config.yaml
n_layer: 14
d_model: 512
n_head: 4
n_kv_head: 1
head_dim: 128
d_mlp: 1344
vocab_size: 8192
activation: "swiglu"
norm: "rmsnorm"
norm_place: "pre"
norm_eps: 1e-05
positions: "rope"
rope_base: 10000.0
rope_fraction: 1.0
qk_norm: false
attn_scale: 0.0884
bias: "all"
tie_embeddings: true
parallel_block: false
init: "trunc"
init_std_qkv: 0.0158
init_std_o: 0.00299
init_std_up: 0.0158
init_std_down: 0.00185
optimizer: "muon_variant"
lr: 0.0115
lr_mult_qkv: 0.5
lr_mult_o: 1.5
lr_head: 0.00562
grad_clip: 2.0
warmup_steps: 200
schedule: "wsd"
decay_fraction: 0.635
decay_shape: "cos"
final_lr_fraction: 0.05
batch_tokens: 131072
seq_len: 512
doc_mask: true
train_tokens: 521500000
steps: 3979
dataset: "wikipedia_en"
Each number is 128 + 32 x the weight over its row's rms, rounded and kept within 0 to 255. Layers, rows and columns count from 0. Numbers have three digits each. The size before them is the row's rms in percent of the matrix's.

# layer 3 MLP up, 1344x512, rms 0.0963, rows 429-537, columns 256-383
101:174117140146087126135140113087117132201143127144144087146090099214131163050082140187152152148090134051094110199137142104114083084109143121199111113108150091150118107119153119105176163159120125131101098157089095124150114103145138130148105124139140107116104120109194140078061127113122097159083163082179109109118140085126124107101161144105139101179096074131085128100102163157178170162102
102:091122130118132142104081099070116086149091083133056118056125143148104129202118082041180096113140103076149133156173136131088115123115186130125114084164083138105116136145159168073123124096067109100147148145108125127088079031131114137092166097118140138147077132131155181109106116136122159187136145156115162137162145113109086184107075072185159135136077084135052097117144054099130151132141
097:085169097130140120182104185129147098175135110138160130114158100185083078133114096137162114087120156118166097162133183072097107114110143081152159029170110196137101140110175158147133121161114125119165097174159116127116145109142111063145117096160064149154117142167206088152119167132217149131098124145081157146141115090126148130112049082133143137073079192112108178087128154117160127130146
100:175130087120140094162069165199095043143140125122142073133149125097204172126148032163104046131120170120139168144213106123106070087164070099076097100117135144132090096115150132138130130121120141088113128105103143119146143098084063144099152090148156190170098169138170111189096113112100149128183139146150104167074146164150156148087142114168127176111140098121106133134087106134112131078105
102:140161153123109081127132191180098126121082145090140149154096122090138129098051150137161128097129082101155133132115069081145135171170097119149125128148069079147093157132117186053121141124126131125181130100114166139127135074210087131101155108122096107163139067132147134097122136067106120150132141205127166130144114174148115191149144116178139106130134117098147130177071109140112195142115
101:102119068131151114152099181139120129149143073159123094123150135149094093138140172106119157117156161114141099119155166144120144130196082183116208143086156102172165130116153170124144103108081127083171138110152112133126135082151116164163123167190159114111153149171099098109099117176230181098137056125153104103102158064133135124164157149175104105126143133145067120110144117126124163134064
106:119116085201060096053126086134170125119132156137128136104136096138098132164092086042146152189075144138121100128111140140158068125164142091103117140144130138102156076172111152120138117175153109144094169177124130129155163136103132161177155127101126124170118134146088152085163062088180157078184107162090095158099119153120033160166116172167134186131094121122087107166101072129122143158072
102:128144207183156145040112133090130136122154135099095172085119128146146110153105154130127099134132148086104146072050090075115163161155093146071136108119139160169102127178185139078157141121179145129162156136065132103153115160173110076108174137069132163064156117091118167110098166115188156184129117065164098105064169119179095113152108128111113144136079164114137162101072142164106148113130
095:142137093168069139095123166182127168079078134154144152175133082137059112115147138127174143142133162085052092144197093123079073125206085111094112129130127161137111079088180158071143172187118131140131069121093127076126165160152110125132146106088137152144113148158162134063077135148169101105126153175120099125151132094172117156159095114129114127111124078154131178145139062081110113140119
104:118132117100083095137123133174199106180132166139105054080152092147103095142141113122096125129074059131194076121183167136094103106130153119179139162075131136092143082141153126153116153092119118108133147092174122110095148131110167153072186083137131089150166160131112061117128144178125104120070171126143134156136157064129121199130126098149133106136150177164143065108152116112166155112115
095:156086089150169114116088155142167156099129059100168061110129130117107121132142148118107161100159149090170115186105146161123146129135105100146224127083141111101070196123163158152138167128100181080108124131145158112159084131081115180048099136104098125088152140162168142172178135093106084097089165115156142142074124146176134152105095169159081168201150171114103104132062106157108118122146
102:100101099146035115173138124086179102126095138123127117135194118097189135091110139129137131134095138084110122176077082094182152170020121125130153101124112148091130176172128081104114106091131130120113149070110192143151092158087127112132103108159091138135122129148107126150154226103107089174132142163203144123124123121119163157107137100112117096127079071171120127134139199131072143122223
100:129149120103114129183119133062075094127155137136173095157105115149123095101158061107075147078093087111106172139154093146147143122198135073091116178119098112158108120113125118178104111136102168117143136170161137199102190095084152115118148060196089113141160226130151138105138114083137079124125128085122102156147142081060102109126160139157134140108166138127142116130164109189088096136116
097:123089143156138127194126141147131201093158124119105134120062114158078170126133112098124141098176161141119167102139124091108154180113131137129096111070144190123101102141137103187143058118152120162078110124148101121113169134127131101165059081191062162118135109131163156103134163106092106062172178098154127130144146063099111120114075144100110116108093084198133072086157160147119174129167
100:130160129138149137147088139171110135082099149103163066105126107099175153109104155116153164078100124129110138103093102104133196149059155094099124165162123120140114114109148094083110127151168142127174078085192141148095130099177084131086164105149159075181111097170116189127129218113136146129101079076135101146094115106147073109143107117174158162162110216182161094169142138120173128103132
098:108106083151129143156090177160133105064089116122060119092088132144196177095098145189123135157189123166137137176105161166126099130096070115085142137163123062117114075122092132070177089141101127089185114168120152131061139132128099131151151165151137107107069138147125103093153117134152121120156103122065178130082158109077148150104089174108090153132149119160119180174131130075128166084159
098:078105115097148123123130110118120120093171067164083132110039103115192174155097070108142131135152094150190166066076179089121161100141156148105109138100165173123126090160150101166121146170162082106098154153149074133129137108113149098161103131126134131096116129137134161141066150072145136139168072106157150111162129073129131089091122089144113106096134074103069137126155134096136169158140
096:152129142115151193176115111121163160169081177111199123146110137132113098183125135134106188089097140165113115108161114137130117162141112085085089096147155086122138149162138096155125083110072100114078127129199136078130089113133166124112143166145086160120139104136126126096116113118119084123112137103114144182096092121115169100208119127143114118080075125071145124065150105204079103085176
095:138057084085187089175181137159153142136065123120114097168139122126096085143088163110096109157099120131099135109063129161143103185115096161084129063122137130108159071188135162119085041136146109101139162117147077145111169128101095142157118082117128114128152142102105150098141182082213201091120132121111178119124119137182097180151142170180141092146100167148171105183104123147203121102143
102:116151147120116145141094151143081128114132132175146085147170149123090127131163088130176118104220097142091121118087156152123147158133109043119109160096139127130110114160143092161114098129101158163138186150126105158073128064135132118115133174132054128083107130139129100126106120136071154141157117108105133094130136108154147071123115118116126144096122143161230169167040117115097130182113
099:095103150131093180126066141101188103160148119126133095147174171208064125098136139160119136118140079111130156108097157104165129178109114170056114147142118127171120123107124122119120114142108162130077126095112141085126024091126173115107089169122134160090083111156119160090178105124154050182179118137187137120130119192172135109080144139123141130132111138145122121111088111182120094194105
100:054170154096114146141133098133132158129092097144106074158068090117098152125148112139102082116126133163156110181121140071152133152160128183117167099178130150121146167089120116137135140179119179189116122080133146103163096169113176141070127097113143150138175074084109159091111102089054096189071144155091158125100159138112087170095159099114159097102058128128114112106156125119126126112183
100:123117129140139081147125071117175163110116090135148184092131186148166156197071052088173147089175134161185119123141166192141103188120093130139100095153142128107116166091177189118165145127070114162095122158145166160100124078090219095136119135144147078116134126148150071119151101109166132090047105117130106131154135083099116142188115125123160128081152117163185113103112125116144173110067
100:122106200062128172157171149129150125132114108160107178071134103170106077118118174139118145129135105115122159136108123176122169091175148133144103125125145155137230155131193131084181116127088097137082010160153081124154139136162128146207120160144135128137113118148104101094129119130088125083098078199069096136128112154118106105116160136102187169114119151184117128092127108130095142135142
105:138151064088134152179127077139129145133147172135181108129103125188139101101121116162148093183139070132129162097099095164114099123177138048132131096147119167146139103145157106118135117092085075123119120171120130091172150136107104171173195125123157140105099168126127096124167132135159170194185148095115084139110104076169163123110138063112111080123121212114100123078102164104153073112121
104:120174101142141168156094116134135145095192118144167116146155144158178107096128106110141139101158162069127094118130132166107073093099143089117147093106134126132100146078117150111104140152156123111168151137155153105086133132126158131105084153133086099105139100122120152139127160092111158088113120052031171152114120138183180163135157080158136130124112088147055115158104126129142160118152
104:093093124139138134119137137158149087119135077132111105113112151101124132171143134150131138114139149160155141123167122069146090084151090187092180129090126137103091135092138126100151089182123140138107120109143116110116118119118170170156112158152108098208107143156148128064111102144095096128150209124159118118082110173170131140089145148105102142074106057119151138175116047142131145094126
097:142146109119145115061201176134141142176102119156169158114170150135113134169152117128107130127103194151167136120191140134162121136146148115170100130090190221085130179127181129102136104099130169155092143182180110144115052153132134148121169092132118139096137129115142124139169101140132068136162174137100088129073094140121123093115136125114160153180133099102162082084107156156143187086172
096:166148111138142174082104108113141142154119113162136146140093140085109116130180159137135204126128191132091145066119161207121160103125094158100196167092086153157117094073175164117104057130125176145149138139130142142141093142090151164144136140138105106138197127136101184140100136152120087092139188170108166113148090102110114096142103185080139109159085155111141150175167170071140070175150
106:136145176080131133122131135094135118115097175147179120181113105128106082164123157114139140094184127122133151134090151119157086110122090210107141097146095130116115134140137108094130136124138151121134137171111091113075143108162169142175161126036081156136148075121105163113161098133164148139141116146130078098144210131166083101141124184096195153094109114160119152165110111207063176125151
105:115143076102114118143092183117154111173178154078165147114128193137123140141191160144131120104109072052139110163138103082104062081113127107162178101145123061100128144121138161130123157135123153075163092104144112072051153132110065144132104118144034118131138109143155121105111134133167085148157153154114139095065128146082040119131180102117159093111083159148085157160080141145125174142191
091:129127186084140115112069157084119133181109078107108174107155160205140107155169154103162115153107171123105154177099132117143131110167153083171122078175122157153124142151189158145182144123086083152159189143131147076139175164152105137146089166092072127082084147125079132108104121153153117132077096135122135090091123195169142139177108073095149098155076124110163136142083115141108083126117
095:085161130085100128125174117125116195125201132183107154127120172135078168123108124114056120131123225154161128122130159119137097192163154142152098143167137154143167090077167067077105113203127106141104106177136145119148137168139141139055095169136100097122174096163157100099112108157075169138167104105061130121159157122103179201107155086118103030178102061115134183089098169111147188168149
104:076161122125142068133123122199117108166141119096117122148152108109120110117142107113122149178074111074203161138143100115149076157130102169141155145140089143146158183148165101165137092142143129087153141095142091127110088102115129103148161157148138108127143107190172133174168150127053118113097133094118071103099103094088155179215136127095155166173112138169108138114161112155147145111113
100:166043081134082096113111194128191165137052103129140137132129134128110092158145172121129111115126143130102105102096131163132132117164120108077147161084130085071127127154092127087155095134152102098082135138095169120171118124155115180157136149128136164111097174132074096074118133144171147148100171094124082116112134109207180155144099138117096155123113124213071123148103152122147163151075
097:127147135091153086160101119094139115154101131114140159144086152059126149153134141120126091145167173094147176130125123140111105099124161102154173084153093087086166117103142121102149119119103116149148122166141124169121107123123093142095151080138143135154152102155133132120159157142121133160131166087183144126172155086088103138152099115103050084112086096128143151126126130082182117115081
104:096200116108146083103046158145165108124083128161140149142117138192121143147149131105061217100108149124122175116105106141150109094140167054134111095112145129110140117115180117157130121102170141131195112120135162115112152134138137107137178118107071133138102055150085076108107109111089129145100069139106055129136127090117127094185168138119145112089088149149111132102122121134102111141130
097:118132079189189131098070112160158109139107116170131115105095089183208178157162094121067126130095160124094184160164104105169134126153140097133131205101142111124151077124113118129083123135124146114142139158148100122135083113153159151179109182084098191125104145128124113118130179154103175093113190152108134125103109187167122120085068201147099129104097089101122146137128160153112131125112
099:127111158149111148090103193132113157093195147122187101105104167135083146152127170134128127155118088082136122139163132180117097188173165127123100123097162163107191131144127092160055123138146114134181117145143108124136100172106185161162077128125107187097071130127131179129128104149133129140075094183115121073046111111067154137127125156119107112132082101100147080186100152101135181180120
103:142120155164145057155115149191157121103087161225231101145155101158090124116142124136121146148108128110145140126116093148145151143149142087104143199118099091126153119148106133162075139135111145153039106117109150114150094119091154108081189134115126112152124088112169082139149131115108074123127106069143062157105144124134161086114161112151109113126119123113164145139121213165149153037120
101:139148106132202169111071142129167094138113188081144184143109094139135079107100139127110096165085122088097118127106170104106148092155150098129121130135118117156138147214167155124108126140185123104124123077112123137129142171123083150145146065217097131119112167117135070125138144210152111098131144112096124128124132118147115122141194171141133126097132113117093107081112108103161133127166
101:093153102173099126144110169113142081103198130145137137140123173094135117042118152131088095109151130156082090153133092113129137139146111131144123127108105135156125128121079066044129081110151139146093232109079120158163132075124155125113092052095196157096111075184195119124133129136081130160070111115172144165138147200176171133105106141168125183069135133049175107113118126172136150062096
098:163113078110082083094135124152122129203083069159123109098085096112156079105129086156121118143155110123141106150123107153063131106136091161127122175160067065126151160154136108124155120155136158128122119156203098129072093142187076146165193132109106072153165088161164067110155177152145102160155104155082131165184128133180108142118112173062093153138162142151130139104151110181141099185130
101:164161108165104106079178171068102101146131177081128105151148167154201148204109107087083085135111088101140084138216190108099075124096125116120153130123059098144105161152130099126172109169103158106073112123089122158136087082122124099111163087082089085115108120128166119156151095159215111135137139112155112099184153104166075132092128165144120169099126161150116138143136087141156191136109
099:122127157133118115152133149102141149132126144144145097104154120176128103138163137125117125156116108165147103134144087097129109161116096145176155080169145080137107086143102079147177104122175070148147132152173129078158164093141191218146068126107152176133168152128125128134127130095118116146137101095115110175123153092214145126150180103119169140091077153121120162114077121145053136086063
097:096155103159128122115122126076081144189132103161131102119079095068144131199137142092106139096098100176111100124158171099039149092144104089087099192120153113146144134123117150166128115172126059167143092142184107200100150128143111151093064147144130147169156118137155114124126229193071119180148123129134156138074122123104141120170054137136090168142118127076140122128107080102150138136142
101:137127090189076156132098085105115123141136148098183080103069117125137138185157091149162166171110145129152169080145126082123131070140114108152076087125160198154138143090135071140113141112143124129068105108127114116194065112164111177102079099146159083104108094093139071120034119108159147111121130098125111091093162086104080084134113131083133139123130078185153092060126157103094138150092
104:188132140148076090120115125120094132109147143112171139122116124160112138149150131129150133150213115117106179109133206158100125136115092145150144175104143144090079125119098123124155126124183125126121104067108167117110107134138131076109152164189176046149167127113128085141130164190163142190104153054097055141104171111123151183096122119094108124152094085128126094120154090183155067113086
101:144149130129143083120132136114070152110107163123122175172116114113102159165064099130117149126135154102103128144121110098152157104111109091142197058220127096095132117078112205126098170154158125107136162189145115153163105174136155137139098101151135124134095180168134106121147106082088093170119135198171207104097111157134102110146083209079160117184064067113147040193082177118124212085181
096:170112157077125172126057126092088109128137163124119133136099144162168157121149140133114144119137072125174157139156063153185138127164139128131137126147098154148109170149164067120117181170162101131161157097133119132171186129101112135082156156076199151098151116152099131180206158102133163054078174116113151127134124141112101093120174168184123196136082064164158136151129098092167117134130
101:140138126134198101088144133105147102133161101090148140094159135145141097132079121179113109153100131109138125107099136142117133126126058158071117152158124081098154117103115089125060089118117078171176146158142172125096089112143038141205064138139103183158159103109109161115069132096139127162124169187038142166093134112150185125123095141144110133090095121067089115138165122190115129144131
100:110132163193108108123099138149105125147120061178174107175087107062189093098141099137112114078130136125114147105100162069178147148133127142083165109078058074075112101080124130146117156104092155162132162105113100156102151184126078095137101100122125105134166139096109094121158172147098127088116101130172126095159105093112118078101200173129146122112052124115129144113116122152143089141115
093:116127130115132168170159152172081073177104088141107068145151104120150109184155165159088136053112093071070116160119160147076113083198136132117140168118155114151125149174107149090114130091096100097119134168099146149066102069084110087140131161161132114119146146235128095186126158242087142138115140106158074145129162177133076112137077098118078151175043164093196083164119084168101116125119
101:117123074123178160145113095121150123147081132154104211095190166142064147192170117137104108155115133172128120095126175143121145158166128128160132125101169151088119094156198058148114055121151126131120102139098082147081141152136117104096083135139122138104080119122129142125172090125141132100133123127095123102159066152120148121187104180100124093055097159179132142163118146074143072128144
100:136131137128129082122122095147131140134161167166112122099115112104132122159161082145149109143131126173134036150146134185069143120105094113117138149112165159170167155094131107090133125118030177096150118116105115138185102124165126186103170154138110116106168146102125146111138085127131154174127197109131152116147094115137131153091093124138097125120180114114146179112162138137124094104155
097:187144072082086131094164125058100138102160169143119067146141136173121145141180100080086169102093178188143088145079090122097135159067126117127155133170146074149140107137170194134067175084143141158137169088071099113144100174131104159088168100136058090085113169083137040145154085152114194148127099101192163094171082127115124152120129128134136088117135181118109109172100149070086112145151
097:114162123166083098093119111165106157138135122149135104118141161124155117077080166137123179139087147083088147078131128082141104172149133176151124173102120140125108160108071144071150146103103128144084112137089076193098107155157109101093127118156170160146202140197067129107120135156148144143095156162104132169111115140228026154109126075156145075146128113113209151114113162146140148107179
099:057191166112074114091110121092145101167072131155104095140131174136150112106138100108093109134124100140102127140074146046065118117167134158211118086126107087198137084148108103148144142133162147081137119185097079121200137162102107093125145116172140150151053131167136143068152150077057126181173125095130164157094137138218122116122155133136094113143037113071098127126151146108110156102135
104:153072064098129150182131122138080142134193125068163121176159172119098111136169114133122151138090084217062131137132101117110162084149121107130127138112125144131134132082159115086128099149134112094166108188094129085141127113098099139071089145102149106143099161086098088144148154143097163136103162108081092169077129133149141045111106127158071159147145140155136164123080118139149120178097
102:195157101198130108090129162150078163120179149131128120129119094151182130121142126151133151184073124105144143101135127121141196196124228085124199146152138182130028096172113164080106144174098096141151131166124104164167152121089090158103088090119182137122067138143139132140125095071121156125149075157137150161107136121156129082148139081188067098100062131160103087121135181048093160107117
096:074118113175067114111109111153095094153046157133095113165060153191054129161102130096100068095153065149116132162128149152181135098159141138198132092123110082144123156146100139119153112105110142144101137160139159119160071095111148069149116214135200143139102177175144122083167132092120155146074105117133109033147108154120173109135104117105114119099151116092120078170099148200099126169101
100:189142175113106150104095130124112132165058100081078116175148166091084184041118087118113150116105175163163179171118177178128118143131118065124115121161137100156149133109155150152125169175099077083128078173111150160100160082135145130096076203153133079080104153089116131109147074118077108159103108116161113122088125122024123134157068114173167122138094100151132135133116204106084121124141
096:113094088143131098113189114104115180129106087148140116128154154124076104170091123133138132138186083120096089135174147136157121118147111202096124133093125065137125135102131126122167108121127120203158187161145137098169104098129120121140106128167137085135117143076106142129091100175143123133110095136137092146086162123155005092099115149133191129106107156124133133133125058112133141129116
101:179088119133158083093099134146152077139147120160116123186164193199147116123119124174092141132119103074116146085079143189128162059139152144131092148147083192151151187128148133072135120151180082107122169138166097080130122137107091141132112159147103134150105184050104141161132166133107144135136175115154085150145112121154085081083172104108143134134159092193136125182159093146143166142116
101:060160186111098147111175122168121109154141179081174082115111151237142124090167060158157113142115181119100151150129130188143130110112120160129114151186088126156175159118155131146080137077107105089127125102180139059156128119108131131147171171146138083095118136091136159104119130161130121151117145163075126217067093146093116109189167127145112114144127183155125135130070134114171073037148
098:053177065156143127134086130108183132179125119100100155127171133124169142072092168154122152122157120151126114133146139168136083137104118133120114139129190146097118121175090151188112152214058135174140068070180130154181144140147155126093127154139166161131132198079149158156124080192158137163122116170165116152148154120176135099160204144184161068157164115146060132156151103135128142113113
099:133166069141127138150163110125113132163098079141093138069106144133138082104131139132099150052107168083168123146149127126141054145112150141140105162121153152163128135119132064108122131156087137124141170088120119096146113140120071196092138173128139139159145102159179107096075111207145102091100156114081064141146185139173165108086165174171101154091117179123146107117135088078133119059133
102:121188170146140103126112065142138088070106129144087188121205163153098107183148154118102131135190112147112136127166110150165138053145191153129120151108089142186121046107169095153130120121173153157153071179150114085141153103158157139115158121147096129159100129162094105153109164101111097117133112128115145129122127086094124156142142213140125156154119098140107141134080151094109211133111
111:089111140112142077122099126125084148090166097120138074145086114107149107146123093130163142107141091130120180153105115068167112096123143162183155078111030174138214154129132126116084093187091150122160186094090069096134125157089061096167139097157144125136108112149158154139103046132118086112159058082116115081085112121117131140073133166131149118193151158096141037150126134221093163089066
101:126043203129177151120145073143107203145101156116185113189090165133111127082134168133094091169137085089114143132112151186088163087141077162109105105100141125151105145119180096109131111153161078117111124092098137113128107135178103153143155138055190173147126128070131139095112124146170196061130164134131185115106097099151098166172178158120126080110120144160165092015148133127102144093134
104:110161148196120140170121103109121107175110152157099148110110164140100133112156092137152216137110070114117111160121178140106122077082099115202127128175110147122088120112191126147164098128145122074135101099153144184107134123084146149121120156124136153143156085120106111094110146192190090052111153097102172092107121173110115174066116152115106137157123085098085182120131155152096048139037
098:144126143117181188162132141131117085095188106053110108173119086147094161092070100118117096097080130109082133124108130088185089080138164179105113104105130124102115062189100099124149134070112063156075114134167146158151162147139163105146119093102068132166101119111103127113144146141156140094103092109116183090154130135115116098133148172136173116071153099112104150118124204166093124198137
103:095149139091113083148092136145107138124140126152127100106094176145123132125113142102109104150118110173122100119129170081116116148117157143162086121085074120085139151177170085099125150146134060170154149132124128152176092109122117138157196089114117126135108120081105145134147164167153118132164175133105145165120140158120143121109099135143116090159131153131169139128112178128127098144149
096:129125101093173097147156085159117119095106105208149096193090044190219109114177105127088125128146183075107174125156074125122157147131148098117105114182103112138107158166098135092117113166138180140090111057136126119129109115121139151118115089130118174115091186089155111137120169127146141173115112123110150150129104063153087158174142122125118098146101126115090146127131117098110160070120
100:136077113072183160136106152179141116135107165113124158097132128111104102132135117134161093111147090143109116138103142097095137141131128100071158149107143115080120098189118147155075139130168128147117122146105097150106085149109113135113149159134165124155119149116129100063117149100130148105125149142118132130069090129108112133179116227157111075168107137153092139137118089141099189166143
100:153129107156100166121174186100144097096118093124193152098104078132129114135126109142113119103165212109169141140092092160106163110132128216154170142171146121137089116148157189147073114170122125129071099115160137155158182159151129099169138104162125123133193136139123182116086106105107118127083146117103186099115159139145148136095084167113105135131148134148103135113093137114103112137110
107:108110171116100124041097127114100132156121135181151150135094118091159086158136154156145070148044186102129121097137165138084135150096114135147154132033110068055163140135141115157131121196168060143113148071170119065083172089121131153097134123159051105123092058131150178123172111145119101115131166067110090151122212086142128178056153132119139068128115177164117131146163137123117161106111
100:079126092211089092122148156116130104114106107054115149111158137145114144135127156107185104117121096080099100134150115138125130114116126183101121071088098083153133145113138185114093147110132090080111088083059127158098099117111122198128123204057068119043159121127119131093120071087194108189071128169168127140114138127086115136143094086174143159080084090114065162115089158144144199132147
097:077129185156114145113117147162163171100110176150049075164084199122133100131080110140145184176135143142134208112200102141073137136110159096110179114062081147115079087106176190115130130135177117107164128171078117153157152130170112167170159130086094119129108130102079145144101125111180175168067100174125165118056102096145107139110186090107159110129109124093124130123099184132194157154160
100:079114150114136042091124085144153135127149161086156129146093163131125130145114136125140179154157174157099118159154114156098165136103140148147122132084130153125175098168088164142153105145126082121076096057196129125115084166129086182121144114095115042159132154144141169145181131140097106075102144104140113173088133066097123114111124124086123129063080164062127159110150133114135174133119
099:145116146140088089120100176119137124150150108138238102140162182109122124152122149114156104120108121127095138096117088130119161158166128108117097157171184134111133140130144132165138131147148131147153087088089149116162138131097145051151116129181137062146153154058109113080129035202106161065158123100070131138146102114158150163144057163141095112157098120146122122080082152187164076189184
096:192122151187154137058157156116078153137074133141127140135153158153105131135115091106170116142160133138175116065124148102090171159137101121176123133151100129106064106164113119113140140138125151162129104136079179142136175148069167140090093135141081088149155143135105053152195145118114140140129118068081173084128081141141116148158101168119127070157136070114098105143131172144158157117101
102:148127189146116051103142135162105184146174164140142135152137152158146133146160098142120136152126096093139119125166074081074158098142192144133153109113103115138073140150142126166172155151125113169142164099178100168108120067119144062162116129104127167127139127108193115162155125114160196112115138088080152072097121100106108145107116138183099053086168121083110137163079112120198134126121
091:166111102169136200176096094141220150149125148140125073162175152168105120109125122204124086097165175141118123135126115161087162133142114124107131121111048143140111106100141133145088083140110143099110121118142099093115066134178138083108104094121102092116120095120137135159159112159140142189102121145105177072187135146167091110118093143120165104113130147109116143150141239154121123140153
099:126136093167110135131140180146099148086138119128085134170111124212170108150037144156125110098181089126136139085132105086157187157130128130152129098154171149140137122152086098155158218120099085138136109101182136082126105104108124137161136102161145141074174187090125195096119097147088131152135160159129106151150135120102102122183173116095097135125149137081160187107104186130122098131119
099:104037113151120075090130156131138148108114143084156128075070147066150114116092118146138104108110151084162174161148113098100152062214128107166106198178206113177152181121182112151143140128090082135114085123092152111150111114149097127204131157119176142103112165151124161134165110191192098070126128135126122108117108128158117096099058094151106131163172093173095102116094097162141117138193
109:168123096138133107095077093162119066137179137114094136169087134091096141116116201127082127102083164149147118134175148094129139112108167193124143089145140119142142140138067099124112146088120177135093123109039125202166131127103106091106160118118161125178181136151137083063114131125180142110112119192126147107140130157119165121055153086142113138173106110096186196098136143122120145144084
106:094104153134186113093170102171134117141181109155142145074160134145132143146133124128143129086084173103108089096143110040137135115138087121111151165108122150136149096115104136096109097128074158115102108149182165151138120126104111160091045075120137117127139122094122120186119098142123125108120190132146092073152143122154102134121128171157190123150127177224111147135154148179157077085094
097:162159118139156109111170152141076108149161102087142111152165127115113075129126141134109095093185134177127067096152186165111181119101140158159117098144093125083079136139165139111170107150094120097091133127108136144206109177093085167129093125171184148126137082096200157124066125090142159094122156100105111152133088156154177245152099105126148109116117111139152124082065185118164145080103
098:065159122125183065102049116092098119103159105192105216162087120170124118124125143084144119130098187121087182138100102125139098101115172132076189131141199080143111170141118113130115149109124126059178144101179120106149165144064124130117154156133192169098130155123107097064126087150097155155076176123166151123143149158129172100126097142144096132111183116104103104136161132094070114131049
100:088123142120203162140156098134159093118098113100137147134084152134138102149128109188116094101181111106123102127178066112117160107152116110137110144110180139139130153182167135113185119116123076122138126080046133096098074095123120150193152098132142166149157132156131088140157125099139100092221086169111116123116147096119158147143136096105147214092147075187095159140156088143146159116098
098:138192136125119128155163163106140168128145105129104077136154086152167138139110095135130108095091140104124077116098113088138170105177182121108080123164085098126142140155230148151169140069073114148173126139134143088142142146088115083145171176115089151049128142047068070192165172151117111136111086138126115198080094163190147188181107206135128155151144099152149134048072158139187110096140
098:097135190108119062178121164097203148127031075127117120113170119171111099135175113065087113128091163124184068091148155133148084201155119126158116145158155081148129126166122154113113122137109138138175129134107120196118145107125135104099117099113117139149109134145135103068145116136131160108096102124164143112153076111110117194054153123118174120129109109167170108149091118150111186112103
106:103151137100182115129072113076130135076134067118083090122072133145168071166070141113154120113177113168180146138090133181132106092105147102101121076102122104114210148137147104141121135134141216159182118145117162149083145069117105129185089152155082143123158129126081127097168089118124117048141087100117121133130130108150155086133212148186124150090136122191159120140119120154189105136092
104:108123107160114124129102127095124118065084117137101071086170082146168118120100086129142049135163179135179127118074105153154134074113157138101103096130108144128152139146146131143121107105103112137067099086120152084165147125099144167095071133134108088086108163173128103141090126176091138141191107066141161110104149171157161074141144088174104108126142141150100152155110150125152133109179
099:145081205123113077126163127146121138166065132130135082106144116140134155077077142089113067099209125091125110120112135111121110140046129136142178078107071130141194165139122147137115109107137162129121087135170116152154132177101164148168154111135087084133095167095118098136156152108112045122156137131115171122136075119142148157169158164097166124197187161100087128117099157101120143084100
093:125097132127138149111128115064148128143091087078090119179152099140129151113128129156153072077151075197104140117110122132125079131168100118090126096152146143119079196119109168106101144082154177161067116127140215154142154092132078138158097084109099127211137140134130035135169125143128100146118103098082075147100173158087116142150131144096126165130105150089145181127148118097074088151124
094:044129079112093185098139090125128167134110153137135128051206148151160136156102070135153094172140095128150112172114145127067106157170142177127112118079143169121131130110142171125117130171115114122143168121113104161087144092102177139033106153182155117255113165129118105135153130126134131116101114087087111133103106125139166126106139166097103111133135140107171117213122181146124114116123
099:095174179135142118169094146075141179150086088093121208035142095099142080111098090130128114154154133116100155095163131169130181093085126096123162092166127111098117100071108115173167130186083105147134132088147094136122099125170126123108072155142135129119168134082081181141099122111090112098129114153129131102136038122166157091165069188112080144087128135125153112131105142121129073137142
099:115138106143154129135156146117137158116078155141133070119167070124150143109114136130145088073117121145141097093160102111131143166082106135066125099113150142153139133148127154119133171147111083162111108101106110111164141145143186100085143102137133100126131188071109105109121119105123155115112174129122148096098097164145157110130172138100107139136177164128119081139141077161107183131101
098:110097191125163140132132117106104086151086156079108097120112071074099127057120137176193079113125126096151108204156160103081125127122086181163100167045080119130140152107192128103177177153149104070098138075161114111117110166066117137127101151085132176105145083110129141109104120158126173172084181071150101111142116101127081118076145118129086122101109097140136103144122107167134159138146
097:153146138148145140162163150116143170186102144139105095144110094146152137141201101085090126196154108122183106130117179086171171156100167151076171130123128093124085108173105126184140120153090130126136160110118146178158159131157144172124094149114134125140104156103116118116155151156112203185131087121142148097153133116168120071125177071035069103147147175140077127137084089141124172100085
099:168131118128092135193109121113127174177105088133115069133147176069120144202139144153154049113137138132123161128147156142169132143121105127103142114135112138113159127162125111128203135115141176081143121100176120175139112164132110196182102153166078148110162115090134081122140121113140110082141131174108138137154095084111140151086136129131153171138157166119134193162150146160162160084051
107:132148118107130134102139144094122143093084168147172042155146171123119136147131141088165127111124098156184110172108153176143138100138108179066099181175065127106148096150185160138144081212114102068159130152141146088109141079129139091114172160125137127109105140123149113149064109134159114118146124184147080065124190119133052107180135131139106074124113091141118152086091168113160129087105
102:158094157127097147107114111120140118124137118101123142123094158107166142118138185160129116170123000109130081116138161110156138141133147157160096127122102141109083010132062186135107146177163142096095179148132127169164095104141126144115127113169190136094146085214101114091127095091104143130167076153106120124123124120071142105140076156131158086139193084133140079118149120099143162079050
097:143135120125075117168114171168138144118183171155144145062148103095093111087151137135099133112157160093128098105072114158148131102092107180097150139072104185078146134154153081104131135043091178162163126107150111135129165156194133169078130135145112195121137128113085051120114113123143096097136095096144164166138092147113132105093157111054181194106045106103172116156128169135119096147172
106:075184097146085074116148182142128148097094091159163084151145143088206121178189136101148127125165144166100197133150078105179149087110125106138157135179160093133151158135144135128118182190141127197144184066122184158112119093161172148116126086128149111122092113154094129111106086149109116072163184083158128148136108096140193180102099137124094100086075137118171098106083165101097131136133
103:140177129100156140127166138161102181239127134143139077153139101126159105142123141144163140101102106135147138057111097108173134106109164137194176118125142131106160145132121176140131159168200178109151072137125113128123164116143136127137099106140152073101126125171126103102127117150110094152140146129086116160147115052155141115163052081084121164142157101172142149128129169173129168120117
096:090072087182144184125182106165175187174161135115156138146131111128108084104131132105091127140128101085136117106118094092150113143071153154128153083138168189151092141124118125157096094168108090139131137160113130110113137138093108127103160146124123071111181107072154139161193132151113120136172141085107219138161201158122099144157132084141052113116200101125098120121161139106126092160182